Each number is 500 + 25 x the weight over the matrix's rms, rounded and kept within 0 to 999. Layers, rows and columns count from 0. Numbers have three digits each.

# up: layer 9 MLP up, 640x160, rms 0.223, rows 179-260, columns 80-159
# down: layer 9 MLP down (transposed), 640x160, rms 0.213, rows 179-259, columns 80-159
up179:516524504490517473554533515468479499490511533526491519498464521487511512520483509514489500504512498518477491486514508515474481515517512506492494505462501513482513496520521507494485488504509466538514448497514513517475480495534454502498485524
down179:486466493474506518488496478501528462503532522533476500505485492473510521500473486482482491491471493486474505483493503512469510499507485479484478502532484485488484512478496493502508504512474500513522513436488538494488496446487501468480522511
up180:470457492476478495469509511506487555503546513510450539506555505480521486511502511507502543473497481538538514488490521534507478482499512499524496522467504487461472535514476479461512513530503476497529483500501459504482535501516512522490518487
down180:509520498523495486483487488440523489519532500512514503465529509487475525472529491504537525497522532515463513467483482521475504461471499498509502485496511502510510472475508449494465466495450508512437467463462487532519459506507515513519491499
up181:558499522470498475525494543463525534489485491517473473502527491492498484472485512465487524504494489524515480515538488507514493541487498483476468506536460503477478514496537490520530524581494519479504484464507471488480471480500522478517498515
down181:483471500515449494489517431497496450505510482499515515487487522508447501485548529461535495477504526493484519496512507459476511497496513469520489484498477508500546519500502509513506522461535505502479539474528538515510479495487513516497480515
up182:509494485462534458467525503497524487482476552529533447450536482517523485507524438522507503536513485526502550492492508495460465486475533494521533522482472462478473485508494561489487536468516504460489511478480491493504475511459476486529492495
down182:491471474478546498497451488498512464491475514513536501484470519501447475503504502513493528485495526489491514530480518499480498513481523515513521505483496524515491487437455475523503486477551446489513503444518497516525492527505497471501511548
up183:504501526484459484544517533468517498530493480510521493473481491497514553532559547515501506503488516519514537463482502490501544542535512484521432555490493500522482461493514502509496496520502457519475478537508510528513482538521531487500518504
down183:488470499496534519506548538504490503473478495484489505485497531486494500473499485494528513494467488505504506504555556536505479538509481496462532499490484493453470498509485489507512469487505472445524512482505500469509481496474486523532531489
up184:516522541518483536469501521504523504501513488516483477537493463472462492493479493513504510451507553501509486512500523511502540456536530491477527535531511509475523490521508481458478503478497505497448533517494519467513502524504483522493549440
down184:486459515550511525468512515492515506516476489453488504494479545472483482488550470490515513491463467508484513518491493497484518471500475528461489537553498527484511505482496473457489506501523490454479484512474468479496456524477546529498521502
up185:515512532511498490477483471500541504508509479528488522513500472490499485471500536489500509475520512503493479487515500549457482502503479507509505482503546513542503467458526496515513502471540478480533511503493509469528509547499487528485488493
down185:517505498494504504489474531477501554471489496507478540479512492493533529523541483513505440493499527522487527499537485521512455506484505485489492486464495484490501505485485556485525474517511506538481485486507511494547511526512502518464489462
up186:499463479539485486482521475487501514495484499517464518505519476491463511467485510492526474498524531538542480485554526487494480501489497499513529492495515468506485481490483457519470497485516501510501464501494514490514507513499519467485504507
down186:487514459493472541480520509511511485483503524498498494505453478498505488503500533443487484512514515488516539479519499485539498473498515516504509506487500528513508507503514483535517481550490490483496500487496490500524475542558491524509480494
up187:506501501491507522509473513499480482510464551511522503517492488490497468476521498522503474453474469526484496518488518490479454502486528512490516480506474498538493488515517494480491522520531496525522489504463466490502456456495508496492498487
down187:478484506510465496470473512505495514516508451504518492461509487521468529496491499500520487509506474495506511521472522524473489505458484475519479517495496500479472506521500508534524525450508506566540515485505508475533531457503484506493501478
up188:455509482563473515486525518548546499487477516507468497486467500516483506519503480476529511529513490481517521479529499484451508465505471503489503514525529490498516433500523501530467509468492529516542487499462517456486502525517493487527473528
down188:489545455501514491502490488505523499519553480519489520515484509510489503524403511451499476497519467522523550480526495509502503499569548512508521487490499475490501499479497514492496460530524502530495475457510484484516486522528488489497485552
up189:512509478537525479490494451496513487520525477496496517498515511479479512503467487505526513489518466527516481493510495531478486486509525480546493497490537492511507488489501486495481503459501488466519512489491521524493491515508502506516492485
down189:481501499503498525499537481509462505524479540482493530494490489524461469493476526536503467496475563497507529508511533472473500482509496502467446540545499497475532492518496541476501472520496458478518502505534500484519504527526532443496513546
up190:481512514446492491506544529538472442505484478519508528477516464502525528534512526523491499496445490486472515483457541478477474513506519456467519562488495501510494470461527492505500489500480515479520500511498476551501481521487517472486501485
down190:529482450483500501460525560488508537504490508473504485522497478513447484469477508469515510516520455482479510503530522508515481540512460530484509474513480524488513460495490503480477475480463534530478553512507478472534551503476484494489510500
up191:457510519502513490507493467479519479520453507518483481500509476499496481478508525514500498505494521492523511536527464500461542474458493514517563518518483542514483536502494468504504466487529533476462458511532500508475498496443503514530442480
down191:442469522514518520530490486527469526499492504520497507485530528552523516507551533469521513498501505508520478498519536468493467484514491515480471504491495459530527513518507531486493513517489490510466538487480485466515475473504499491513512513
up192:446480528503467496524491497497514520534498490490442508490498504501471469501486513492457483483533539496501526512492516510498516502488475526560469510518449464482519480521489534485493466483519517553491504538496502476503506464520512482470505492
down192:545490484538494555479530509500461490475487509484510481534521482461515509546509492468490533540501474509516525479492502477502493535526521446512467544466487542507493526430500485479460500527478504479514521521551524451484497465497440504519442516
up193:513536517474460508523484466504516543500484473444517509490512424487477482533508506467481510482522504498569509523461466538486506539469476514521507550527469504485486509524508505535486532548480515487516494522485503534488536498485504498453526493
down193:482511518514445481490492458556500503506476518516510452469502471505507525457530479500493466498502489459526480487520487550490515467489514520462488521525497543473471521518532548521543457493486530524488448517517458483473506515480498559548498515
up194:507492468484495530464523463545486552497507454481496521518565489462527512506492519516497511504515459501505467500449491534487534437557489466515487468508497510515497511510486489521536490466470487498488527458488483498506494482500502493525584502
down194:500499521490506549501480534475517477512520481500465496511458505527460463511511498535500468491494501469532455457475477539482491497480494504501516511510498504531528481505525533492507468500487550515512480501488544529478500506480490452486535468
up195:485504500551475486554511484477471514529496483510516451525496497488519526510533473497551504484532513522504475499515535517469476503511496510562505537478562501472474520517476520464511506518504484535442483503496481479478490522470511554504489535
down195:535484537499488503528488515515539513495513488496491546482529488471516527506489519476521519550508511494494582491491484507526529480485502498496541555495503479514533502512494491502548531501528489500453477448504495554529468508479486498519474520
up196:498459489517533473523502479481507521527508487486493503493522565497483495508527548469465524544489558485547486486461500458467458459502551512477485474522459496461548484491494528500478553504496468502484483536494513565502505493513513511516481492
down196:504520514477483504477487516544520491474459471488472544542459496465492505522476485506448519484526470517483529533516512509481511541508501500476513507518503473489488503514489482483530501542490547508471470502560472482522499559509502559507484492
up197:524495501491443466471490495524523493491485523562565433479477513520527497540484506508555483512523489493507505481463505488549527523494538478456518492493492516486482473535495543510536533497470502490517541525490495542475504473492492495517501464
down197:452490470519472497519508483514512512463507494495489495518499480492496522523505473490503521464537487493523502550539533519505459467500483502480448494455521484525467516480517487555474490496494485484500470468516485524546495588515516491518509475
up198:520503533567531500485503515504503533529510542504517500524480459473498523521504561492477510470517475479482519488471519514507509543519529494543468549550519476536500527467527509503495505461463514483496500525511501526458477461480486506507477474
down198:504523531492530474472542486514494487483488509486500498498504497509499483558466512502496514492488492486504460516506547503514515532513506483494530499509462494480467495521506479516502482454536483502505502511493484504478472512496470491503488462
up199:498496428507469501509532518449434491514526542488468508484444527470537545522560477495463455499505499539527474523477507488523493509478524515530463478455504490517509463469457488509506555506519523476515476518546533508456470485507476491477557539
down199:523460485555505534454528488535588487518466500499518478579491497493561471485495544480511492546492469503473486453475510473515555505516508500459560464474530471498519530495490468528510484486487529515495453515531509458506509506500519498523463519
up200:524496522464493477538462520493482463489501486538499509532541510472471505495505543498476457521517498471481505504477497484470488493491475485481451509450466484517519501507447522483531501452527476509523513488488478505473457487506484494478539466
down200:510529496541497495491502519492514493507459497512538477476452459518488524520475459502549514510516457482496513511504475504526505529518495524488478489530521533465467481490502503530458472490509533492495508488510535473532526494510498475497484480
up201:476498525470488517530510492526500485509456561522484495536492523480528527476538497526530507497515445499501516515489501525544458460524520515482500499525514517460520506535517503522508456474533517467492490494519504528434500478528475515513475510
down201:497509512490524477522467444496490480520499449499496500522516493498442485472516479509477523500486491504520506526475452519478497476524498486483518490496478496477538489522484511504532492510503543592502502494522517477553508519514558532513505510
up202:547474504489465514503465509496468521523504487508512475495492502468516521530485476525543516482506465522523488501467515520489488488532498498517480492493496531519517540443519479543486474498473474496507506569466493490471478454581484490492510519
down202:501519484518507545518490536459403502527503487527492484515485544529513520514476519491504511469537497522487542493485523491483482500524574521506535462478497450456480497526466520466507510497492481522497499489516493523506444520547514456488514496
up203:513495539536484463521489528519527496466515542519444489504497483504497483506524454482504487508502493514516505481498489483506495420457497493578507515527495498520485492499524501534499479507504520510495505469489533520495507499514475508522523524
down203:504507538502549500532530501501494522492487498477496487508478499489495478502458506473527517524507477520515482530505530535467499534516477515457519517517514493510519506492460514461507516492495481515511506504480472530481533443522530477508472456
up204:487485493500489513477469503515420535508459479510505542507512514515508529533536491478542528497496500489477502488448485486482515493509505516543490488503515528506517523501469514521501473467495502508468550512500512494528477515483480503507485481
down204:524530471540477518473526532512505512461521528472472486486514484475519504503467510507471510513500487483497479517508540516522482525514481480496467449507483526500512516500445512514486510532522497513521526496477497475513482445539490467473483502
up205:527493510433465494477484450480518493483519509495513519465511516509526482490484463433504516509525548526495499462506483519508516473517537515515499480491485466549542512499518543475497455474536484459504486537484532491493481529544501465525497440
down205:526474516509516524527448525507499459504518525522530468543527535449545518460466471471483559521456499479475509491523522513497516508510492444518515474499432471483500539499518508507456511543519495512503516558486496472467489492557475560489538528
up206:477536506482485538470494522507510469489501529460511573517496496486469529518503516474515549451460467532493492463471497488465493516537523561519493507524494539491533460469513501538450484511505457470503513518491486515502511511501472499497498514
down206:490488505521510518521452484526512490529485504525479523465478466532486530505511468512493434460474524474523473517497509528549497510512476512490497507508503496492514510523435458483479535503495498526527546477472517478470482487540497507489499541
up207:464513505506507507517471505549551485488510478496500482485538464451566473507493541512499492489458499476498499492486480486492547480459480497491501550526496488459508514499501519519502499506500456506489502493515545501499454514472484477505524520
down207:496471489488503534525486531482557515527502494503523462521478517498503510489507496520482477522521479492506560491497484476513480486520536481521464494498468498506502497512502514490492491495512489490446512495506521488509531537514530508486523500
up208:508503558476511514516525513496519533492479529516493511531458501480490552481505534504520489453498512486481476506491480498481472453497500542491491498495508484504523509499483508564462510496500461509547495501539447512485473519486497510462533456
down208:499499523515482494511491458477554505501490518503521465488514499477493522511519476500515497478479490500496527516534491534489489503510499504501489536496480489504498519526494464503489490450463518507512509474516502508502484457528505522473533489
up209:511498516501447497471540476488469497533467556520485469537467517486495519523506472514522518505511489490494514505463486534524518529482486525473540510498513487468534509481479469561479478483505503480481532504483483496490520477475506459548484475
down209:458524454482511518479531470505534470503506488538497522431527523509492521498479523506471516498517503540476498446475529554518491494529470522512519501553508495507516534489481510505481470535529495538487524476490515456464496486538515500495511514
up210:474525433515517490521492501456499505514506538527501426497519554476490483455533501487486450499463527494545503561485489520549444534533514524494553528555527508537485493519466488488485530497524530554472505542515514524498484467492483487523470517
down210:466527501553489483543461519465454533519459493531472555532462472517471494530507490591457489502470505542500473505530454455479474477504458470533485465463509525526514530509501498508436497476464475492492501502480507462490541477517475513463551471
up211:484502468505477558535455418507523494495512454465513528527502512520481489504490492452517493510478464486529485523446511527526502509531532473545470468487488499517487496529494512546481456508486512473521514529499500550526503492474488505480517474
down211:448506519490519465530466455500525469472495546513519532489485509529524465499523442523526469518495464515530513540527483484484478505517537505516463521501479541506487462532534534482468498505516468544476502510458487520547479501485481509510530514
up212:515436503493492517491480512500473528501520515521489505497545488558507501541465534508500465461469454497520477494467491538481516495463501481439512546487507490455457479480515495534463564475519461509480522555446514568468486486484458482488481469
down212:515501525516562467538458484504506559504467511491511525480535493479480490515479431537484521498418501518509532597482491535496498489500515540494498506572415493501471501501452496491520532475488545498506469481487539499519500528490463494490490512
up213:506537459498501469482487482465560499499503470483530565497512549499470505501471528520483535503496499481479541497479505481479465501484541486491515505453491472464490508556510479502515444478503492503489480515511530498506471527510461504498475500
down213:494495469488536527460539469494522530454462541551522517455493483480512481500502460491480541526478491499481542554518490512512494475511503524495485533468510539520519479459543548470432479571530469470515461513479515482460517472500468477504497523
up214:508508457463537515518502538501507497522459447481480448482540470500484510514512473502468514487506516484490501501527535471495495535480504507517523504470502486477492470508528511494473501524480480519498482477487546458522479530485527469554524521
down214:505502494484467479520465484503447506470481510537476495497498556496489474510515531505487519488465513478479522528476512470442473503530525489499495449499490519524494530508530506533479502498519506482525477470493489508464503518484496519486495473
up215:494511507458545447498466480505440531488504488503498497519460485476425521503529543529508510487536501512510480487483488511505533496466485524515500530496521509485517493517486515476477529464479520452479494472518504486517515461513465483484490451
down215:466518474514443527488521545490481511483547511467526514539518514504540490506470515508516504479462528460516511456532469494493545486485496456477490480527500524559517514495512492455526502506517500534512522491548518498454530523523458480536491485
up216:481546508458468475500509515464455480472467506495502489502538534502505471478484509491516487499512496466514512465488501500501499477496490505510521472532495502520480479453487508520520513514496498523475468534485504539463501511503491563496520515
down216:525502525486468479489491514545528496474505495525500494515512504524519536517497532487544492507522521503473471481543496503474478504446499441465477492499487484477477490471540529493547496495489466472480493487527517528494526465517532492490514493
up217:537514509505509472482481491531483501481499492513482469569482519498526485472490539494514522491507458482516458491495462456488488455508498526521514457502458586521492521519490540517482510470510480500479497532471499490478494469506484475502536511
down217:497495503556517517527562510526493480515514509508517480542500506473509494535500525499501515501494516466471515511480481457518526500486477548493538526488507532500482499504503482519463506477476455493469470491461496483520496501494459521544456515
up218:483499486494527465494493535541481501496488473498500479496479482522512535495473502562513534491502477491502510449503523523520534551494499513468481500516524481508501533484463519549484461509499515512500486510482483492487518468457526517482541511
down218:530501475502438484474520447504508473533502471503484500496536546541495477548501530469490506549495537501497487534515499469477472532522494506491487518507495558501523502512505514494557533512521489475523506515519513492483484530504500458497476464
up219:504477483518471474480519497507488519496531519485457548497479458559465497495527537463522506482527519467535523475489450515503552525474501476502531489477515470487520502453487495509523505462485520509463489462463480516533434500450468519487449484
down219:498513486517477503515527523490485528490511538488508517467563570509477487548482495511452473511458503505521514476515543483468479506545469513506461492533484477508475454501495519535487498552498498489506478506466526501531515472497507528501515512
up220:480459492498491475508518476530471484497482498493506530493482503554489473496498497485497562482463476534500547527516441522488485471509511503487520493498496463529527467483526494465495522473453480496524469522496492479422501532530515458466465502
down220:508516517501498491503528522476475534530457528519484482495526496479529518493481486505482468525459517455497454505526525519527510528528524504493465491503474534463469533521469514502517488530500565471483521502514458506532498457505464507525508490
up221:512539471499456549485527504523505449481507505450458502535521506505491482513467526531485512481497525524516493517449500507516513506516492510538513524493484471491510502503525507491519497543531475493505496473507456492526461544504519497498487498
down221:478522476500568469508506529490514489500509482507474480484496476539498477503506487467495488509507508512500493493516477491484502492542496462526504491553467496495519503502513462466498513503481457488468443492496520508482501520517474509506541535
up222:482477495477475494477458487480457482462486510504485526504485521532544463481510506477495546488466487553492516506485495502540485513550521520494511495490515510515524497474509475528517498494522526541484516502517498565489492512481514482528527513
down222:513496493495509512487471496497505473503475476527509500474536522535489507486483507501481482493490491475484525497460503492570501491484498467508515525476501534496487501483476521502510464461490493474465499488466514531493513477505493489504517491
up223:507498518493484524517476466488489534522483461496502517530538469523519498480509486519499524483504497502491485489500510527449502453547472496496488514540524479490506518509534483484479486465454510517467538483507525519488448496555557501485498535
down223:498514483487497526544484478491480529483490510496498440521480492513499486459518487539475483482506464505507504474453468521499513483520525491476507473503491505502543524489481510432520507460477514470499496497494504516496498534543503470496487499
up224:520507486533527475481497534517507483492514506495452518528509535508510480496488550543477515477471506543532521466540502510495562523487523534535483519508542535528492466541455493508484526520498486468473504491513482504457514504439500518502533500
down224:524508487493478494514512431504522465479497523487496467497509507525512500544489495545531518529534497511422506514512483504482546520480531518516499499506482491509502488482508450503519475495492494493477494505531521531509492533475484527513540478
up225:503527519534507479480495517517481508512515516502521490505495517499515522473460499462507521515487484501493510545542512463514476496503517477501510475498524464472502484475491503526505520497482505472491472545533492525478528525494455458535508501
down225:496460480479460500537497452483524489501490507545504493473500477479523482482513522515471481518512484516487495492521472475485529528481489505475514554498507506490527531515485498477497493485489555514534534497500490483562498470504501499468500532
up226:496523500487513491501492508502506497477482480528475516486516507535505522497522518429484439475516488483490522487492543509527482503543506454457514520479483484515524482478505525532527457501521498487504504534480471491492470485562546492491503540
down226:495552538505476516515507473515491537490473507505486497493489463520535486523491476535545478539476529537541522527492511502492540523478543543440490462477494508529500507496486507499498504512515471512494515508496491477519490466536517520504495503
up227:493475505505473501511532472518473474547534522510511511527545499464498516476505486463540461460523511528498481491484561451538495476468517496522483497470507516520520499493495519489521479470473475463497479528533535493478510472455515491469495466
down227:500518516508502513531484513516521499454536491531508481497540511506491439504505518496504515518576491495444481472492544494509509502486505459486499465440491468513515475501528498509536491439507451515538485508457507491496483508530526466465472494
up228:477516534453458506482499483483525480507472457514482482540532506482547525514520482508504545492504525468492501462445479482465520448485494499479506518505481503471507458539470505527528473543559475531502483471501532480525519525476481491538514513
down228:449467501519498519470544530508520486498540514507489476503474531521530473517471494455529491522470498507485500518502517502475504502481517534477488506549514514505504508505466524464517497499527492488493492490520509503521501536480457511493478491
up229:495494498531496520511497562465497465490497512475459491496483531525503533472498527530482488467524506536510501484438518553507500506502502516523482543532487494498511498530518496476453516519520507504537505511496518534509432527503512498480530509
down229:484523485496530498516488488470526514517483457483493519525497504518450452490475469530486543467513521465514511518512502485487495524502486500497518501524457511495494507521493496504522511501487506515555477474461463471523504455493513484473517516
up230:498487509464523508489506505496473523488454529520524532497510514482519489474484483485492522433471527485517502469455515465497498461530489511526535492493478537459498485460511507498473504475465452529505481536484497504465509507473490530531523491
down230:521498501524526520463504525514456472492511500502557467482492488483501488530485533531480517509480462515484482477498538506518518489492489484494480512501452494509499532480506483491493511498534503477475482511515480479460475484504493492525534508
up231:477501487480463488533514510472489515524509501516526451495510490498464506484519540514465562481498525514529478489530483477510477505499497506509523465478525521503481478520557543518523487546486501516508498508487483540524491459519513484503494485
down231:473514469493496529487479491534527480503523500542531526461517527475526501459498498530526552513451493505482473527561462488506448504508495556494509471515492493524452505481471465519463484498496560482498514504480520507491479513479515464530475497
up232:448501514491562506525446483477538489524518523473471487473460495494500509472498465517517504489497489436440491464506500499499501512495549494484511479543520546464508506466503506558509479531490507525505508513500518512475510472505518491483490460
down232:474480501524489481511501471507498492526483500502563466513508493498485507539509513551526531475485600532534469515547446500493499453509504512512483540502510494537504520494509472473510491447461495504519533486527496513500493496484492517517488496
up233:523479440522485504499513503482517531529505485497497490506497526498500490477465519527521521470518496499478559488486455510490463493483513501504479501483463458475532496494500527494524507549537467520456461532509474513524495509476501523522481495
down233:549504474478541446479504494463532526498478490493489496514466503512499493518473532470513524460522488519554523493508477488524523561523482514503484460486537499468487455508525461519475487481529490497484482477485518537509512436515495512509527520
up234:482538469499510516501527495457464508521500515549522505504503520513531470475481521492525505523513474506476523490524509480466487486495517512484517526529486472523509500486488484451488478505486518462522480527486497476489491512490506479500514504
down234:544494508496472487507486537462513485548473512492494529533492485481502528463457479513530502484526491478502483510506492496463516467481524514491504510504522488483483513502514488485457479503501512511483513522509471521501471493522531494513518476
up235:497481492490474476546481507472509555525460539494465531516553465480504545551481528474498524487551464527545497527519492526534469526500528476484443493497549503459506510480499458505475533507456499501523531494502497456485474541469478482485469536
down235:543512495524490523468482472479492503530447524574502427510504501490492495498475502484459423500522476474538521477487506519504526509539530466496454489482488532477513456498507490496556503546549519526450527504529484519479514497544555493504509527
up236:505491528517492488489505490457518506517501532482518526523534514488537527493517527522479526460542505509506488468471504511507526486509499502510492489542519508524511499514472497538479473493534531513530507448479496468485512484506483519503533540
down236:506484470528543489514478495536440511517496524503504492549471535470499493528522474516467528493513499480547509555494538459479541529528562518511482483490498443502515472493522467464543537514482534469499526466506517492490489466521511524517484504
up237:489533484488493490492511507498515487486473478518519505490526521479497536506492481524539506509473527484482493498477489493537510506474559471489497519471454541482513493489523513486481505531482507504480500469485489474515512501516513492516481509
down237:508495472506499498474499465473480526484535511493541498518485505519487506537476488506430520493481489499513519518496489491453484496519485521492491533500510518485473515510549477516508517480517478514491546488511485485500469462461489476522515525
up238:498518533445456492552407431519444506489548493492509531462545521486495469509510536502450497472576477509490460531524547478483548542525501483511503494493506437545543491478494451492545526533474462482517535463502486484463504481504489520480499495
down238:555496478533509494512534541520494512468473528513512473549482495498552522482528491536468524529500482484541488517531496488513516529512484518472439537473478506471501507486514496495487505505515543459480545547509457526487496451488472475475519473
up239:451516539505488509520483478519530508535565472462520579461496499474466529503514532494489491512506508502517510483511486466496488503503508485535517552517523488479484512481507525486487509445459527496492542535551511501484531519488515508489481521
down239:516485525494543496495537554488550497492491505521504536510495495494506479527478504480506509484457466507467488451515482503552481530538499526476508463462491511523502510481497504541479526520531531472528508481502508488495504535476508518493510478
up240:532456423476477513482505456488499535523538495508483542491486500508462459505512510488459534550507511509494507491474491498506514503526506505471506495484451488502476501554540512469506502559470528443532539471503522446536528461525462481502530512
down240:499491511457514515479431513521517552455444462538528525514526500521480519499531490493488501496476494506478475491502432525549467522527513516491505503476527480513481482551461495514450547466510510485521545498436498498533512480541517457465521527
up241:492501505508451492485495527506527444466468514504479536499486517477517458510516531526531457541521468494492498513514521518466486493512555500509441475532464487494475488504514501508493496460492498495516505517485568502515522510490464466490461521
down241:491520525527534477468546500496530484464452543489520486513531490544474520500518525515467476500478522516492441477505511502493488470465470507518522520493481477506474483508453509531525516499536498477512512524471506504560448510480500484498521526
up242:479488524524477503517499484509515492504482501516490486507527478518481497484477512499492512511496521478519512497485511500473513478468499517502493499506508489482525513509513488516529502490521501489489484512510494483497507510495472468512501479
down242:494503505489507537491531522486504501491474521452503545517485497470493501488505522496489487496504479489504516487497479508485502487498496490506499488507492503494502491497497478492510505523512529510499513506454498515510522500493466499515514487
up243:488484434462481534505469555517523498501504509504568508495449450538531490501510466564514499472486515484485493535482461489505454495537492466489491520516537488537462521495470490512488486532455515509511484569516501476456509482513493513511474509
down243:504524551482495486495491505495457504519540494472452485487522499459462509507491495441500505505493534536497507499504532508524521499484496513530505477503466522454558518540517512497488489499526489504503486467495506485521489529461514492500517497
up244:476495501453492507453503514479550511527499503582477491506507494474519557506518512510487538513519519509473475499468498528468509470501510521492482501525518537500496480469492462492482498494532457456442522499524537513504518475470505504522513473
down244:500514497496539493540537535485523552537507510476516507493467435491497521471484517478544481524481519507492567486486505480493499467491508467527536523484473480481513501547510546516506486471486477517510520524513470497534563487501448504504498523
up245:492540501561487507443483451494492466478473543509495513519538453496511496518505521508511515523487460485500490492475463476506510493510531443531490501516485487495509549508497493578435510484534523511526521499487514506506502502501456486491531522
down245:499499526489511513471443527530509474511458507442476528546529503507529526492479537471467465545465485459522517527468543485515533512494479481499532517412501528544528444518468527464483460543512497501507467507464532465518540502508513493452464452
up246:483476544502489527497472461547490478506499458516467470519480502515488508512499473491498448513494495509505516492488492536530495478481505509480507473490556470490491503473508483498493479518500521496435468482487526487554494536503457518472532532
down246:500511492459502489483514518473518480504491490448502494487497505470479534493512505509504523504417506516545497463504531467498566470497481503512463530491484482500540472505498513495492516520540510489517526469491509532482514466504505499497539493
up247:466511508495501466479514511489507514521482485534491516488516506525522476500531520519484506507491500517498516519494504484503532475497523487511490474528540528473542462480497515473502512508504484499513479478504463524505469488486460499506524514
down247:539482527516500513502500539522473502478508520472517506505522492492499483480519505475533493529470481501483501470521476492517466532476512495503508496515469518489502492485474507517510513499512505479484517523486540486524516539502501492445472499
up248:515474527498510433516472550528515479461480530473485473496492529451514491474472505511499522471550488492497544493471486521431502510526498469461480475505487474534491495453555493478486551478505472452480525513448475536517494472505478502542479455
down248:493519521488503546500503470462515558522459509472488483483518544460477481494484466486510490474496484493552490425470507484546559539540485505474482498517515524525517541519546545503512522497516436501459509490493470498518531546478474471461439525
up249:516501514471479470472472509503499545448504531500479509486503483495471511537508515471504504505495504453466479470486514470498429502527510502550512471477495473514525532513496487533496525541488513494490492482508485461521484531501470489486534526
down249:488498486502507475500479491466495506504522508489516523504500448504472511511487505539485528476487515470488473500497454491504480494506487491455487516532497485500443460504532484483483505509504489493509499501486482499541512516501506468503481481
up250:519508473465506476487453516495527516509540453471462468488529529491512512514494503535492482523544496482527545492549481522518498510494502502553491480494519535510492509506499476479504520512520474521507490533495474485481547510506485533456500511
down250:466477489503444498473487521503521511542486513472570524480559495528502505508487486478494470511495477519502498480495525513494506508490493489511533522498501501518520519463501488465498476471487494489492508536481475484501491490493546544501511479
up251:484485477502479512493518484485490501528482493478526492501482477527561526482531484492520509505502550479526450479497496489468529488495450494568515445498520495513467509460473494493480510482499530517499486519488481502478495523492461510529534534
down251:485497498480513505474484493494515498472501484507526473545495494481476524519495534545519524487512473509443502488462514510427472549493501503482480493504486506511536534510533512510510523476504475488494475485462529485487512478490516495507504515
up252:540435466524505500491552505546500501505477480505506477462508426496466463504473535509495497520536493501499517492484504497469503522508489483463511510500479478520486560509499505529453447475509510540515443456529447475503496516546472487500499523
down252:473481471523471547528488486437560481505496501475514540544510498538536504461485482510491517492437462559533477508516455541521498522485527500517551505578530513452473563483523483450458476515512510499463480514504512564434490470488534550507468535
up253:552494436466538517473498490502525551518536502478508522483508511500490520541493472504425461450493517446497484541511465512499493470496450515518517532525474500504531558481513532497461511528495494534482491458530486502489518497507496434501495491
down253:517522529471464529510521452474473467449461450513495485491487467485494480492486470528486471452549492424506536544488507479455452506485501490511489510495514523511536458451454505491472498518532514498475500525550493526524529491468542485518466501
up254:513468481519536521494473511495497507485491479506486528522499513513474503515486531514482529511492471525470466489460527488504479473509509488502470496481519490521461452510526505487503488512482442512472538458504521496502505477521480489498499525
down254:493502562522528486466517490509499540512490549514549477472505517465478541527491518509487526480502473520448521524495489495550518512488527557484490463518470502539522523459508506497523480518495544516506510516530523535487492512495535501492503497
up255:512540512535486470531473519489537522515479510462495506477521506507511495525453515510511462524488488524502526462485502525482513508498511500512495486478469445508517438510496509553433527501487427514465448506480520522485472518509506521470491455
down255:491489522492499470540492463491491448504470487497493500551538494524481489530531524542478480507511432485469497493557522551498489499538499479484448539501507459522502495521484531541467498556529490493415530496479506570498503489490529475483499500
up256:505482510457502462517472478477528476492487532484461485504532485499523510516480530501479475506529523576472488477484518520520472477530495500494502531508502511516510488535488485521469491509505480507527541480499511531491518467452510493485542505
down256:553518512516485494464526490506495478532450514471463478520499489523488515532497512519433479489508513488541529504514455529461511449438518502536520526507545448512456481520536469494534516463485482468474519478513528444487528499541507510532484518
up257:478496497503482515520486493482495502482464489538486517497479473507487489454512548534508507506484529469485516487476519483510508524506481472466500501461472501494504525498477498502495487479525487479527481521497512507510516502520493536521507500
down257:481526513528484524476516506498506503511500561462497515489514501451530504450510507449453498487499489483496527493503500530479522522484528511515498525539535525514505471493516502482483503537496492476482488489515499485459537448513499482481505479
up258:506500510481457497541504487513499484468511518516488520483496518509516440504532539480487488507440507495549483512476558438500506502455507486473536523508480489515520515501500484487497503530514529474549501510505521435458535541523519449558449508
down258:455502520462475542510488486453507535528537476531512541481527479513517490527479504503437534528519482527485459456482500510467511494508512512559478526503517534496528492543498536496505461507481511525475518497465467490519505474496468549494476475
up259:492479457506538546461494474505472514502513471510466519483538503552464487523533489481527496453501544483521536524516515490495507477522547487524497482521466500501491509507559499509530521477503532493488496536494446491485504480512531525486483537
down259:509504500494461488482492554506466496427509550481494488475520509478551504479535534479464521487511487500481455517479494506535519529502496516480473499481520487464489490469506487514497433480523471519488495484493478540518504524510485530504494516
up260:514492527491514444534462506498477532508493483467470515456541510479502519481506523499513520484488484461507480446474476529504534477517522513519490484513538485550504472520490492491513462498465495519499490508486500501511520487492514506489527482